config = dict(
    norm_place='pre',
    init_std_up=0.0192,
    optimizer='cautious_adamw',
    train_tokens=1087000000,
)
Each number is 500 + 25 x the weight over its row's rms, rounded and kept within 0 to 999. Layers, rows and columns count from 0. Numbers have three digits each. The size before them is the row's rms in percent of the matrix's.

# gate: layer 4 MLP gate, 2240x832, rms 0.0233, rows 1982-2024, columns 104-207
# up: layer 4 MLP up, 2240x832, rms 0.0223, rows 1982-2024, columns 104-207
# down: layer 4 MLP down (transposed), 2240x832, rms 0.0216, rows 1982-2023, columns 104-207
gate1982 095:483497514469483482506506481508543476473512465496489491496546533470499490525504524473494489512508536491544520497506441489497506488466492488484510482496500475506478495516505473533496513558508501496499507514512531511461485503486484500507506493509465498513518477508486470463531492507492486492449552532551507501475469
up1982 100:478464487517484514518548486499505464512534544484482533519500487456471535509482505497483494538483537468515530506512517480517532496480487478474494501495486485495484546474464555454522538511466475501509510510481473480513518471474482495535522501476516470526492465512536457544469517485485500503541442468495489493485463
down1982 101:492487458464482503512473517547490506490517468518523468552503476519501512525517469471506492469509506458515512485510445481464513473505512525509521520524518505517487488506512507490479500543507465489504482535491497462480508495489451517544490527477512490480524512468468482482523492513495517430517540476494483486543520
gate1983 104:517520521512471532492533518545474512516488507477469469461493491483477499512473511477496507519470493497502495516540512496497491488477471500470478515534545483484493519454529490497528495491469469521519521552543496519503474458490496480521487506473508500476545477532514541516497529514510455537482521539500496460511499
up1983 103:502470524511507515502571484483456485500512497469507479464497482553529545516519486519522508501496509517491543529497508500523492494492490460498459547508497501422532498503518475486549514480489484501508500533542503527472514497491512500455489501497489517472495513501504509492515475497521517478483542528530491487487488
down1983 103:540510566512518492489476481484446517526492533498517557525490487527523519522531475482501475499452529523492527528513505492508503501532515484516519524497438481517503500487515504491587483494494491508549500503495505490503472483482542481460524462502476475470463495494494496520507527494534531488466514491467451478469495
gate1984 101:476494508495482498540521508530474515492505547514459504513509514531472531479499503543490457512479480493524532493504472498525492464479524504486476491502490494461468503516478479511502508492491460501518514487484504530465483508510470541517468513477492470461493485506469585458494518513469492443490516520493497495492511
up1984 102:524519481495493509511486521493509466511495483480532493488466518514489509468490498526542513489548493510517493454488492447495499507511456481443488506510523550508526490483536495498494508486491513457476456477488485541456505483524478495483470498520527522486500533565513526496485489491495505502500495525496457486514515
down1984 099:454496480510458503498474457507501514503508505471511501487459498523558497471469482489505515494490496477500528534490475455523490458486547544485480541495517513527510459508498505506501491492486527487445517517510514537508495510489530498487538503498524505494489528518495487511485474550510504476499475491490512438492512
gate1985 101:496541486517459484459493482541491448504522514542542485533495518493536485537468498513504493481493570504541501502523517461467473501522509530476494466534485516523472584503510505513488496466478454500527510490495516492468482483537516472499499523506482474527502506519536523471507484533509472476496472548520515498512512
up1985 098:502474501477506528525452444479509518443483475487507468528523509456511453490481503532497522494492521481536562520428490527453509478485543564534557514517500507498517510540525506504493424504514535488464531493505458486474527510453536452512489520563491494471521541466475493488497483492485484505536474507509509491479527
down1985 099:499559479527523491459429542526524542462487444506506486511508505486525524451525501446490468530482474502537522513471506490467480500486495532487525482471552509489493542513523533455531464499512454532487477477541522487532519498482473532501501494537520519471531510460502511472498498518465520467529536506492515485514513
gate1986 117:457537493503479503513495536463541500525464490471499492471497512526506490518500481524446448399485489493530488488519471457506484532481504446506484496523521502486451482507548527501460522489499448519499528483490528475496529500525503460507529534512472519472473513482536459512458565464500547505478477501504493534496497
up1986 101:485519496519501498506453527486507524503485521502508536533511515472524502546480528525537497477513479499512513468532484514524497521491482481467471503530545500477540519505548524468506507493451471481517447478500506495517483478502470477516500501506515492476490549523556502486465525490496521514495446501512495523465477
down1986 095:521486486510496513530525501496505541524470494473489517500520501530502519509518519487475474479515517501469491491512494508488475476526498516477493504506460515515491471478464493465531458509499471502496525522478489518516489523460513493502503527582493489484485483535500502509488510496514540507520472502530475490465485
gate1987 107:454496486498496515514491491474503507484545488516477489488533523511477468496505536464467507492467553511501502468534496514482472531513519510536526475484505491497449519495493541484486495483507490484483511497469487514551487496490528449467547473532475502504505496558468550460486435492493506517539453476517538518514522
up1987 103:526483515535506542491515541476535517455496520507536532470486528442525481492498495504507491507540493496551470510476497500503465513482535505528508448523510484507507487476513526462509509484556514518460475506525528527500486499471518487522496539473513480476447523502507505494487486475510540472508493471482515513545486
down1987 103:472474516499486521515498538504497509477464515482463494516511525490504479512473473492535499479501501520507519477528507498497529495485507496473492504476501455514527495471506497478487512488490497527487527502479474523518446576508477468495507489486495473510503496498466549528462496505499481434505502460535516503540514
gate1988 094:528530480535469522522523475510538513548476480491494527497518511474452493497510476492500543443514477486513485523505511475499498505490504491479491533495535497529511508522491437463457519486514522489524495489483488539538507514489471532461507524517507505504501526486486502509548509512441543503521433461508506547556494
up1988 099:483519495523461484473505531500546490504553513493525503511518520519512447521522486454514510497455461477485533465479509498487509431507503489478507442495492501546476470506524518454529518520497505529521503472533533526511486488531511482568517503508504491514506569536489504452462497490491495489476500495483493501472458
down1988 099:472518500505486504455509473548473496459476537526499494524531511442473472448488543492518498510510479514501482472544504478480523486515492450492516538503492507494483476493457521494514504490520488507526494490496507477511545504509505518487507475542530505483508487467493493457515496474492491447503489486481485527519505
gate1989 101:540502495466502491490488464522466527523542442457472543533497557474515491472473530488513495495448502501472487512473462487456520466534484488500469508540495519489497517487520535530499524525506509480530497519480492523468520511517436529505467508499472536483492500538511525484517508477556517503487513491499491521441505
up1989 099:516529506485486489502497491518496507507532480541489526488527482472480471482496540498533510507513507504514524485511491510478545517498548493538457490518523504501510501562492471483491514443484502472463496500492501506449517496496523509479474521519528492498552476551484459473520478544504507472506492493531511539498470
down1989 098:485447520475476521477493483515482477495564485517531490571479520438506488471493528481472477522528537516488449507512533490483542492500541502531510514495511498529528533518526487533473540486516520524476508466497483514481524542526476521514487476472572537516542478522438481508479489519520499498481459473497495502492505
gate1990 092:510504423512465519501498480538502529525521505493509498472522504509537470464466512524481485489495514505506564522481500447519480488471465523484491524508509475494527508463530483513505463511510515526436475486521464525475538496486527481525459467515495473523535483507477518557488527490536490538481543503496485509465488
up1990 094:534541448496513494509468499499488510507479520472462508530473507463472445499470528479506452451515503492474513494447485542510518476510518476489500543531513491517519458509506493508474519508516539541493528450504486469484510528505541519524505459483505500569500517490505501533481497539469515476485480488502480524513506
down1990 096:514538508493501490467506558501502482493487501534532471532505497483516485520480493458519490488502535495529504507444517490511550472455501509467491491515544512488539477520510537473483472495492505498559520501444536537530483479506474501515519521524522513503468514492506536535513471469464517517495530485471500494483512
gate1991 102:501503497501507499461497505534496494481534440529508528486534512511494487487490495539483506469496485506478532508496504487524532472457525488475535503509536493516509519514458498524466474509481472505549556537498445497523519502522527515532525468522500526473487538475520466533539504511519500506522526542529587485515529
up1991 099:540501502540509526464521492512473482498539475486520507483487522470512520450530521508484511451483510535493548479478510510484541496519482474521504545447538511514515496502499496524514475495528483509530509503501542529529493480498466504482519522514504526472452453491490519489517490470499511543502531443458460557461530
down1991 099:504501489482495510485511472544481495477497529476492524518489539546517519477513519534476519522477494544493481503497510495484586468502533472459514550512528517485484521498482494528521523505534508467535533492494507523514538516565528510498557475498493497477492486504521545533491509508478509499493518462487524453497472
gate1992 096:467466517461469474499516486479520524459515478503452503495480477504526523488534501499519472477516519496452484512492504476518460434493501548526511490508517512552503557477494469512518510478502590466502523521454517503516498518439528528512471489533487559511524479441528522459490502480491489495471540513484545520485501
up1992 097:476515522520501519493503482536530485533513492509440565500486521479476556491510544499477465449511511504510544473489459485540503466470492467505498510438524554499474487488440506489542514513543475543514498531516501500545471504501505515535486474445493495489447493531527469488526528483495534513474522570511519467484485
down1992 097:497474574474473526516516494492548496525527498495556500477508504471535488521488445511475493538495512517472515535497484499536508509502508535445510494532475489488542525487479516495472492531491497457506514516506508509500456474466491527528508522510475524485472485512467508488502517534527504476498483531514492500536498
gate1993 104:536510481505458477497491504488506539470518471562450457473469493476527518487463502479478505456486472478490464547527508565555507503449500474513467574490475511483494541523504495483490501501522504500506470524465536507497498490526508494498485501503466520474542493523506495461517500485449489477500517491481461526500495
up1993 101:516512522520507487551505479521495494407500504503510476517489509463511491502518491538471491474531517483512477509515477505498543521487495463532504456499525530473511507493531495490532503494492520508465488474514482450513448519483477495511488466499498505500449503506502497508512533502464509479511512548517521525531472
down1993 103:513497490517492509484524513528516531486507483480484531527536528494481519497487532496489464503481517490525511525504483467524513543483514477511474513486507491467481516528495503494510511481487494446497478495472453555503491491519524484505504517454496481456488547496458481490474473466484524452477481513523505513547498
gate1994 097:464499471492489520477489497493516513467489468513510518501532523468500516483529537478505471506490465475449478502527503463452471461525481508540484504498479498456507488509488521514466491462491491467479492512549517501511493501454455507560441536522478490517497452460511484543491543494571522495505495454448481490516475
up1994 098:461489482516474484504449452518474534542524492529498509487523498540468508473485519504496518525489498504499509467476463468512505472511475489480508541455488492469494487539556486507517500482463518470462461562509484481510534465504473533471493520471460480538455509493488480483485493511515519520519519518471526535523501
down1994 099:528462468496489500508494492471485518538520467505480496462540515468489466489489503516480503487510480559499534510458492468500521491523511528474490508474503523524479475483514496501500528531539524487477520522458497511497504500499509519483450489488443500518551472531486524497510520519504520493468520482494507523513504
gate1995 103:503496490465504490496444530530492491523511472537478505502504527481499479524497558505505520533521512520483515475511475518506509531489502508461501508490498525550501497468484484513506502500508506497484506535457528470471520522463518475515533494482491485534493526532511482502471516494495538520508413513513500499529493
up1995 102:509513456490489448489526513489503488481505488505483482462484468488490503500512513508473502475533500479523471511515511492540498452471500532484529582509532464512471493497531508501511535520556522483497495503521568454536497500493527513492496480531502587567555527536521488491468478514536540494505507466538519507450496
down1995 102:516505520509510465511497509506507520502475485517473537499507483469495497479495496516484515481525491502522495488505540547498475474502478483487470524483494525489503508491479506546481510459515472518507473475520499499442504508523461490466489524524518483487506527467476480498466502486546495503551495521495486511509496
gate1996 096:519503537503505479541510489517501476475531494455549480478535494479485502491508521491478539492492513505501485516457478492495514513509465473500435485530481502558488458478514533519477494487540499467501473514555502498479486484531544536512508479488470487513475470511463485475535505487503539568478523486544529500480527
up1996 099:532507467508474518498468528524484518495480507517499441515483528512502483532526451508508566462531537508474449484520491537525508543517525493484438468485488519504504496465477494516523500505492447478487497534549536525513481497513511502494512535452496509470530458519469476499475478496524497463466506497470512483548507
down1996 100:499513486489465496506531462498474479540516507510493470487504531490490505567480497475493487496460519475510488476495474509512475457494521491462477509528504461527514487493502520463518558503512502477483509495477515478476508513542530423474549470486477542528503494521514456500501518512512538469505497536502458490503518
gate1997 099:521548477486504519508537498526505523493511462463491460457472513474455515445506492485499577535476511492536477472504461457500538491517424466445483498481515530485483525511494528501469488471468580479531522510490451536512476500475517463506491482502508539492496488522501498528498541499520464510476535481558522499481492
up1997 098:543484522525554506492528535515486545498518485494482501470448494544501496505497486492475534505540447523476511471514505492478490498505534541494487474545487512538510462484522532477501516538517452533527502503487506527512471536510494521520475508438519460511510503557498528504487510532486532465528496556501488496487486
down1997 099:453490545475511476497463565494489525537494529535471494511462501548502485531541520455473461506516481509495478515504521482487529485472470560546480519501463502503530493484470475514507456575494482503482498473497525506509545523466472493486485481469506469531541515519500531509511475524519511479488508500467575491518543
gate1998 100:495464548499541484513493502512501540508482523452514449473496518456500505549501504499493544482485510504487520473494504505474504468503462502479460462504499495477533509497478480469523506474539517464567483498518540479481508472520494503498500468520488498529483469516503510461459512481491487533483458471455517496507481
up1998 100:532501493502489499508505483477497490481499517503485477514518466474477503520511533481478513533528564501499538493515528545551576513444496504531498510465481477511450505500529532523482479526521492501506501490502474487470514492479465527483506466498492518513520505470476512512477502494492510472446491485489504489484469
down1998 101:502505506504515505497426492488505491506505496501498539481497515508505536456520474456512520576527533478498492539461525501515487493495485551466521456442520501511467497498508529530468516471510508489481499468527467468535511493472515507486502520487509503491509516460488498515496517497496470504453512487474507504505504
gate1999 096:532531549483491454526461474508477484464514460480474534466478520484484454524512488496492468485479521495443541507545523497540474487483507502467528508501503479471492499527515513503461482507510457547492452527500523458544448516538509488486500495534511504471465491497518491485536505472503445505507545514562501501492490
up1999 098:473556503463527480498471512479458503513500507530495514470527506518501506491493492492489472495487474492470489521510507511449513521454497465482540493518476539516495497545464505483516467451547437509505470470514542490524481435500530501500489498490504524488477492455500483491543501510481485519534530532460499524483516
down1999 099:467492488496516477473485478487481494511480552506492485503456503462485485516516513503509441480515487487470466510514551477517468538507488488502494536481494524528506527507533529512498462547520477481522479544492530474538504468511494524477539459454497491472513510546518481512451487549509463510540487489531468484474501
gate2000 098:458512508513526520517470496523501511482490463470493486472531547472520527498512518497469457463463519549492514482503498539511485500527526503463531502509510514560495531496473525550484510486483541516477543477528487507486561519485480505466543498478474510499493545524454555502490487528536508469509509506540542496508492
up2000 100:544480491526521509508527513502469489476509454459518501502513470501530548462513436500491468488539483479494550475456502487476515487489525501526487473497514486503507520507511531465485536480489504481503531493488440514473566505453492497521524502478494550551493509504478517467463518449503527517547581512469476495466532
down2000 100:545504551529484507476482532519488465504526467494556486480541484477468478502534516501512517468514477482495473480470549513476530510498491475533514466554486495501484514543460530488544525519536519503480519557552491565512517465499507499516524493477512471545476507486501501476515495511506513505521515509503467495506501
gate2001 101:524502531466526487510532510491552497534512507479526463513497533523492514502486505525467487482513518478457494487536511434490518533497514461508518503491496487503522506493507516471521499476495537470529464488521505532504515465483501499479514472462448506507540506559514492496518512497538524515541489473503485521495506
up2001 101:483486545517510471471520481471493437476496530473495499535516494524500546503489509467483508482525503500467486475503512525490496538522515483519464519540490498504514455506517460528530525518479487462519468506490516462480488546491486496472514482484490484463500476476496494484507505509515524553497509482545540480516491
down2001 099:489493521527467523542508511516481456502525474523495500460507510525546457542506502498451493511508489503493480539511530514520517480493500510512473476488534486500450471482471496511517490493526510486486490517502492519495516485525484438500479487515494520522529541497485505470519455477479477479539488501530476521506466
gate2002 092:491567489478497480504467517512494485450501490509510526465498469465492523498480499509515460509498516542519540529453483478468510502531470508489566494521533479522519504525471497502519469464474518447538494513486503531515493493539513513474553496501516504539514542490514533514491492465482464516509478558430511524462464
up2002 095:535453522522459491471459492513493503501503487503485522430478498490472520491534522483490511529506500487521487489479443479537511521502484481497512502537494498544474543515509504454524449532505509527396502492497512508500500506468563510565432479522536524528513490559480509491460517460481503548448494501536491479469510
down2002 099:482482514494499474483483491515477541478478505494475513459511519522518515505499496477485437544505487530458509522482504471505491493529511545517541481513519489460538482495472495471497484513473516489495489479519461498519502501498495474539509494538598536503535532504465520493498509451548456544481470497494506484498538
gate2003 101:550500475540487524481455501553493482514450484510501446535477530493478505504517477537521476511515504487464460518506522479543506514504535528540504506485479473489441505505511495546468541462534496533504491486516495459495517532496510483515506509485501501478490558461469536504471464495523514504499510503510502529528469
up2003 100:482499528474498458452530498477511504480483551497495465445466526498521524547484531471522470484529465494488527478481501535493530489463534511516524506507491498503532479520495519529510506517512501504528488493480501471523512498499504457430537528539518510519512494512518478470517516490473528476482494526474518494499494
down2003 101:498510498523477455514510493506525500477500502475481523504482535537491467549481499503466490503482471486497520512487509505527491572528479468510510518471472486524495505471561480508526470494496536470506487467498520516512509511478537511487518444528474482511489470519537517505479511499484482504554454490527512534472492
gate2004 094:521523475524508478502490453490492515527468509501504515497492511477484473490474462503497520480485505456485475458494511518468482489493529498535460494512507480501495444492510524522505477502483482510461508526529505492475481457468540488472512528500482512519518504475494506519566440496496447474497518523497488464452501
up2004 097:473480476519480523466516483515467483512498535519496467481470460478483500457474487512478512500499511527521476492495498493510475536481468545514510529460462483502479491481525516454483484467503475524474464508531516499465506502528494519510479476507517480532535511492454431496506482565511494490542444489504533489542509
down2004 097:497483479549477463520508479477452494478448517473485484535505514501483495493528472501483517502490488511528466468511502516526513500498457499530486521494474481466484477453503503500502528471475537510463536451498504480476519529520453452456477505492497476508512491477493494532501485500489512463511502459526474458572450
gate2005 097:486481519521505540513423522490497538509514499492509443524497493548472482450538526509514512491467478500499487514511478513498503479488535450472462492507508559489526518486479515479497492535476492532504525498511497478512505465482497478534513524474511495507491544486490473522509522463461523522506515519502502491502509
up2005 099:513502492509539521500493576479508528529498502503478509542515519536519503509522455463529511510514511435494519456521508519501508508500490489536520517554478499523497522512526471494537508486487529481494524525514544537504521482477520451474503471475495533502437491507491489455498518530527503491490481494491467468501500
down2005 099:554452474488519516502525550506475581488499503521480479477519503587480498472498510482506503504522502508499477524539494507464456509485499468507553491500508490512511490507480510500501495541508521535548523492496473477505525509519456528492526509486557518504502528501492454459509478452507470504466463528475530531535488
gate2006 100:481535510518474478484560515493529473526494483443480496514452511474482486545486535493500496513461528512540500549497510519503519507553534461492523531521518511527493505500479490519503513483498469456526507517470479537496469470486502536548505528461472535470511481521443471509537501495538476552501443495490498491483517
up2006 098:531502540494504540518472473494496450476507462488487524473518513528548505518463532514487449449483504520520532539457492488534493544514499498513490477499452509541476522471508518511511543521538497494488524469456538491498518502505544498509497518524480496458440468495439468516505450487489472524445505493521495517480522
down2006 101:481471462545498511477547504491466489480462473461493488474462464482521530492492536528445483508472515499558502528446525477508511475518484501491505504504523536516557513498451486551536499548526532499506512466483499517514480486522496456490536516507525538496512525510493457476534472523481529506536506519534448517489496
gate2007 099:509526493495493467503466505517541508517515492554480496489479502520448466494490494449534538481469532502502488478500448488551469545497529468470501533526510509530504526512515491519500544454536505497494515484553514561511504516492532538478491494532516496518507533537477462477460480514485472507497525453526504511515548
up2007 102:509482492480491492520490515521450457487502451480539539499474491515487487497518515484476450492474496495496496501498481532462468474486529503474462531536495511504514459497478529504466487509506531524477499499536507511490491521517495495487482525489525505467513472488509503508465511553464476505465473488444502474496499
down2007 103:528497510491482502521527490507484457494501499507527460480513504494504500510508494515506491524457475461493467508489449514477497484498513472484509489510532505497487483495487479482504504490489496519455493513512513476517462512499473481496505520540575460524493500470440461545498510537489498519508443520474518521500587
gate2008 097:540524478515502498454459511488480506500550495482457464457498509532519493491517492519513513521497482493499504540498497452536522561514498501527484516528502490476454550502528496493526501462502539476457553478509526524460490515525515507511516499497483526547478505495516574489516524501490490449495511516508464496514528
up2008 097:478536522406508492488475475539503528500475508537472476451488501503438515523493520478521517515500497496513541558485480522535496538477463482502548507486472490457527472521468479502526507479473506516463494512493520456555529448510560523495509503502488526514524530506528454524534479508538491488480531497493491487497492
down2008 099:486495535503530495466505518518498517543450475497496507513490511532506499538531519456493424500481507481501545490514454452488501509447537494475501481471505456502530492480475510472505507482494494528507479479482448532484495508491530502460501502535521471458487474521516443546459453524477500558484517491459471520459489
gate2009 093:506491495538493526533497507489514513517454507476521482537533488503520505516551516491575450503496526518463523504506540509505496495479461511504437491473494506497517518499479462488467504481513507503515522451496504533525504544505544479480533527503459523545461503472507530492483525480535524501507545495509502499515504
up2009 095:550543514479496487508478522507490536501517510444526505543499477477528491487574508517560496535499505489473484490535495506489509499501487445500492518532515523495517475498492477492515497437514514522498499491489493534463457517492512476507481481521491479504517512496475478478505506515484460500505474521473496523520484
down2009 097:510479475544464512474544523569458499508515506503498513513500476489510492491514536483477497488510492500521472560497513498494502517522460509505505502464449487479486484457510470516533512501502541476477448482541469492487515505549506537479451511529547556504446528484494497524514455492484511461468515472486504496507501
gate2010 096:483507472467491495503490527479519513526570498520483545459489485498507486534485520547507491471479505507498480561523524519510464504493498509504498478491488485524531516475490524518485523508541437465495502478529512472490488487469504485470480505506479534483511503513521481504486497514498519529482447450488512529497571
up2010 098:533490478516477503524526518519503496555521476521480527491483499456473511477546501540478524516499507533509493530541453507542555487493485524504486511522528498512497476526448494449518515493477541492475508503522465470494517526537469498521456483526508492529488472503490498534474467479501505492488503471533464432583463
down2010 100:487532472538475495528496535495492526533467480528570500507481482469495520509511503475482453566491460514487535510485438488525515500468502485502525477525473501519523485515472520506492505484503488471516506519525509538470492524511482535499474518492549493521492479493447507490503524515513529484539525507527463535509507
gate2011 100:467487535529460517481480534488518482505526478483506464508532504520520503496520563521525489484502484475512518543470445529520463501488513465496508515534468488488507506485452493531492511498498490494525501483490500489501443522520511492482482517542494513489495526507499501448508477509497534490502528455467509493486488
up2011 098:506510494528468454476480485463488559518585490489523517529502471483495518464520503513483432477480486497478526452518470479480505473449526507457490506528467502522522476529490555502434519492540463539522522520468474480519508504493484472472521503469469553460474466492476446508494505507516471511499515505473490497502483
down2011 099:524455495483475451493492518506515528458496479491540464485517451506444513480497536487546512507466510579505541506502488532504486516502495505515545470549474494486449468488497528505496444446538474488489535485479505480523494528505517484478520493498527515487514466495487517524485495493498481468496486489502533499519507
gate2012 101:473525489483506477493532484526515518474520514508460470486474519531486530511500508496461528526474517442486495474486471479486497504489514481494488493517435476488471520495466478528506529484511483491482478513494500489471495446503525507506506542499526490529498502523498521472470453506502491511461483506525536491477515
up2012 101:515461489513481482530527486554504450483540515465549496485500512496495478475506527514483510481488461552486480501483522513475525490450574501497501469514530521522527476559517524470534487519479522488536503547503513497476517498489511492545522479486515487501502536521523470505558492523469493460482533474526499495474547
down2012 102:487480512478520485545509458471536474486472500483517532516529530542492498508501520496526474498533508443470510558498518543501500500483465560496488522516493484481496492486517457503484537516526517495517480492497480483515480526558503522492476476479505449545484529507505525501528491538539477499479522520483521510528499
gate2013 104:496490474501442509500470477514459451548522495471496522487504531476499488502478524494473477520465509485494512524502503574508485485506501525463522492471526498514491512481515525459545552491513531508472501468498517473484478529489490505536523493496488458462502537476470477479538503508536519495521507475493525496498519
up2013 107:501509487509508528515513513487491494514504501530512452509484500523514531512489486530494496523554494502480467495527484484454511561522487503529503530515498502484491520450456463516504476471510495463547516482493501505500467498498483499497544485482517509513518489506484508537532467518512509536520517529488520472494539
down2013 105:547514517502479501544516551476532535497471503547512462520509494528526533481518484482527549474511473524499454530469468514471514540503511465483495519525505538486497490482510494478518456476496478515534529501516479492493502503500498499487586508478475530468511486485511536529523517511513494502489493497504513497517517
gate2014 104:493482436493519527525492512496507469465521506535491475497487524503453474528527561491472533522494499491462511512492480511454532489504535523536515492489528533505470465514499541491515482495518494483520471468486459497509535478482480495448491530463469482503528504529513511446463490476465515537509508460505576498476464
up2014 101:565485500508496542495469511485504543518507527540480499538539493517516496494526510473498490532500462489550535484497538513536469503457527532502503526485478462517521478518475472513492525525557496523493502489490509489499492501500495549477491508508520502527482485528507499466532508511463518458514493509513486480517505
down2014 103:538514543520495497498457545476505466558482566523499515474498512476482487509510549516495498546492500460517514467547487496546505485470489480511516490475459462526476504483512471513492486562511526536524508520476493553524502430490485534492464522528487455469495483489430481519482539523519496513527495488486513507505498
gate2015 104:476466520497491447490424525504557496486480453478529549484487509496501498463511499518467522495493555489493522470526499481495466474483481494482499521471465507476523538528479547489483478482547476516509480522521476521505473462496480510499478486500467486509483459488466497514502484456539509505477499501499515502536505
up2015 102:487455494486519494494434539493455512507491461515455489498526497490506481518496530523524539513489483463484560498472491507509514463454508457522475474510480511532485495490516454454498489488475496490489513536513464486499485511485501512491527481505495468506488511527474518473490516546533440517528484514514503483524472
down2015 101:500501512523470518511514495490516488504522526532516526505497507475512476478450496484501560476542479501459502495517539515502514548512505479501464492507496512492487500535516490563528507455519514482472492488492532490500504486528475521468509549468498495530482498513497423478486535521505526501507488534504497476452482
gate2016 109:517490498462483492503531492525537478481546517474516474528523513438469526474525487483517477514507541513494467472505459502490480501491475507519481488480539504550506507545481533493498520507492512491484497515527540475451503502515481486491450503510514467555534474523517486495524529507538518494498489490454504495483498
up2016 095:429508521482506530498504470498489492495498518504559541495470518497535473551462494479494510509522495491519464528516513492507484456519474545459504482497484468495463507511474476513510466494470540490512523487503518538509478482476501473516497511484516510483502513517476516499494463516435498500529548484491517537549509
down2016 096:479514466477508545448475459522530482465498498537437517496482522529484528533523514512478506482454537538487532488500481492480477434472514483493477484518465490509533485491499465464497476511522524547508477551521524535528491502500536494491512490507474561476514495477488503505521502530519489509503473513541525442445491
gate2017 093:539487461559492475561545482484558483474509482470495490482493521479475481480523516526494523513476511528568476547506531490520511524462495519532507523516520468495454541479508521501522460486484493491510496529495532526448457511488504470500511498490518493451483502518515505502525457527488501497486534483563570479474489
up2017 094:471495507495462452487456494507518514492449483496515461509510442506494479510507505523533514482500520494498482461495490507502474532515477474515518495515491524507545546501489493443525509511503489492482492480508468473491524515495526465488511522520516507500518513512466514499475514515469519498437534500540516508513530
down2017 097:477490490511532496532449498472485519505473509481519518499513489547501466509478510508510491505506490503508512493520526495512460493483502486515499486522439512498503466565475483479520498548490477539493503525483501528515520502502535487547502497469515497504462487448482510501506478494484475469453529523530478486510475
gate2018 104:520497529501492502497532500535495504521489438505444536498510538501494475520567493485498526493515496466541523509532490521521484492497494525480454494493491504542465515486476524523498484523517514477519489482506501491499476475519498490470498531530466524478489489504525487473512527482506507517516508533482506511480542
up2018 103:514446504500503506529509505509507496520474448508472471443529518507469462502499505424502494497503476523480499495470495505448499494510514478507440507459496512482512480482517493537486531526521548525522489506456481466523519495511481500477503535541525576454490488497551500490486478536491537506490486486481491515506508
down2018 103:508523542498524521488492477489500498460494521511462504489458521533507479512472476466477519490520485528522494496510534512483487524527507486490504522482508492533498490445503535511505503519465468510514512521481505512475512511462481467492451511506526543461490534465549517463454498519502499490498495545497537485513487
gate2019 101:515520484472513476519521488515488516462513503483486511475501501471485496550520532514506541479486489492528489517527463498505495482504535513467472455481502518515471481534537522523521482524492498505509483480517506491514499472474504496478486513501479497526480459522506541435515508483486437507520464525531513492480521
up2019 098:510451500514466527494522520538522523540492542511506520421469521497542506480502522496525503498522516498499491524507475505545474461523506476465499541481563520501520502522532475459478544557482503523508475502515494517496485505495483531493473512492537485479533471529474504516510506453486511487485502444490511470514576
down2019 099:533455471492499495446484509495494495483495482498480480474506508494501516469516534477515552500504520556494522479506498511535444452508515572518480537487503506503437533466528488504510501509515526505464492505519528526475544446496460477488481505523490490485495465566489529491552510490483495538495520516510466490495498
gate2020 104:488479484526470509499489460524513491549544449489477431477523567458489471512468495522469515492450542517526505507507496471495463508516510453493480501472511509514477527453534529490476560527458471480520527498468492538532473488498447492521508538469464480528512521501522513493516486545511491510532494515483524478482499
up2020 107:489522489467472469505519490493455465526527497478482483521547467465550507466464497478510502483497463548536536484499501512452519453499489525520534478500504484470514501493497487509537494471484503461528512474470490529507490506492526475457489461498504540501535502514502455506478511473488479453510516502492526482506485
down2020 105:465524498499495520504511495466514429487514543489493481503535502503544536480531512454476538523499477508494519512491503529490525445475508523501516499486505497455505497514518475532446476468499511486497500509540498533512547512509530477514462493465508550492500472547464505552500542535529467461498502485454549495538488
gate2021 101:496504465481509534542515461494485527481529488498481508519480498489491458495512475515533490499492516502556496508455501507497490505489505514530556510528469480476496441545447509529473507431457508477501488485566459505486453493490536508458533468502495478492510497518517528504511477492509498522515469527477517465541466
up2021 101:549495569547499519477476498486508491483467470491448488488506481491530450526474528483509509501483498493455495478526522478493455500521522472521508525536562481483475522499473511496516484483536472520473493499526488505505528480480518485509509488501539504509492478494521528529527507475504529503493526489533470523494477
down2021 102:504452500433541491539495498485488521481510478479472492483438461464469528508538499521494513494478559511536489475546476482471519476537498500479502491508486515476497512525479475510488435435530530479509507493510495509493478483492540513510521494523509507501500484526520510502499477527522523495503484519511530485509468
gate2022 104:470474476537497458495487514551491443535530464494507475525505551481493511509492462533535502474521515451519468534499519503465506481506542480497479472534507523521570482518528524505501540516553524505520502471494452491487487499480476522550469520492465498508467489538523522482526499513516493525509518478500543502483510
up2022 101:477477485477496532506522511480468465480525502505561471513510491506488480510496528457462506497496525503505479500552556501528526486491543510481514451517495495573459489476526516464523478509490448514534473471521492517467499512511484509512528480515524506480486460501507518497488497504489469482526511523474522479464583
down2022 101:497458482524525483497445464517505462459487473537464470490512517504474500500516542510526490533526476521526526551519561520495512495535531515516491502474524532512485495470491556511524533483528491526542493471532466497517552477475471530505533519474480472475581464492561481532491523494494497483540513544531470498482516
gate2023 100:503514525515510484480478471509478499519528538491491473423503484496498562495473558490483513490495508454542526450513485473505489511523485511482502488519497499489504472518533513473524494489499501492524518490502535510540530495487497471493484477530494424478481494495498478467520510506520470499498475496467516498464508
up2023 100:538500478486521517499542508490538491528485497489510492468446471529537512490489526508515492486469502476457472469514480525506457516482502500517492509521509522532447557514495502482472491512485496487506497521513493474481520489473482479485471536504453491464500494476514456508496462472492479502514492522505515485543509
down2023 100:494508475491464507474525499453500480570549494495489502502501506503550502511494522503482485468511463538496479488524505483523464458506482499493534465496515501483464509485500480498460473519522476431500519482537468502484463547511508486487513507508526508478503518496505517531487490482490516494535516480487470477495517
gate2024 101:483464459497481499429489477461488458510549448475510478501548511465505476487442502502475493492454505521511546488482511473481513486539505495518491490555524485469503483549515525502463503479542527483506479516471529545489496497485493503496473524514500494522495480542532548488508500503473505517483511504479501523443488
up2024 103:518517518483542493480459505515479465508512466516507488484505513494497481518473501568465520495517509531524483459501482478540515441476495507488464530495479482488458495494467492483473487475514504483546475471511498517491473465468513498510544564491500491498484477489484488511487476489485493470513490451517482533489482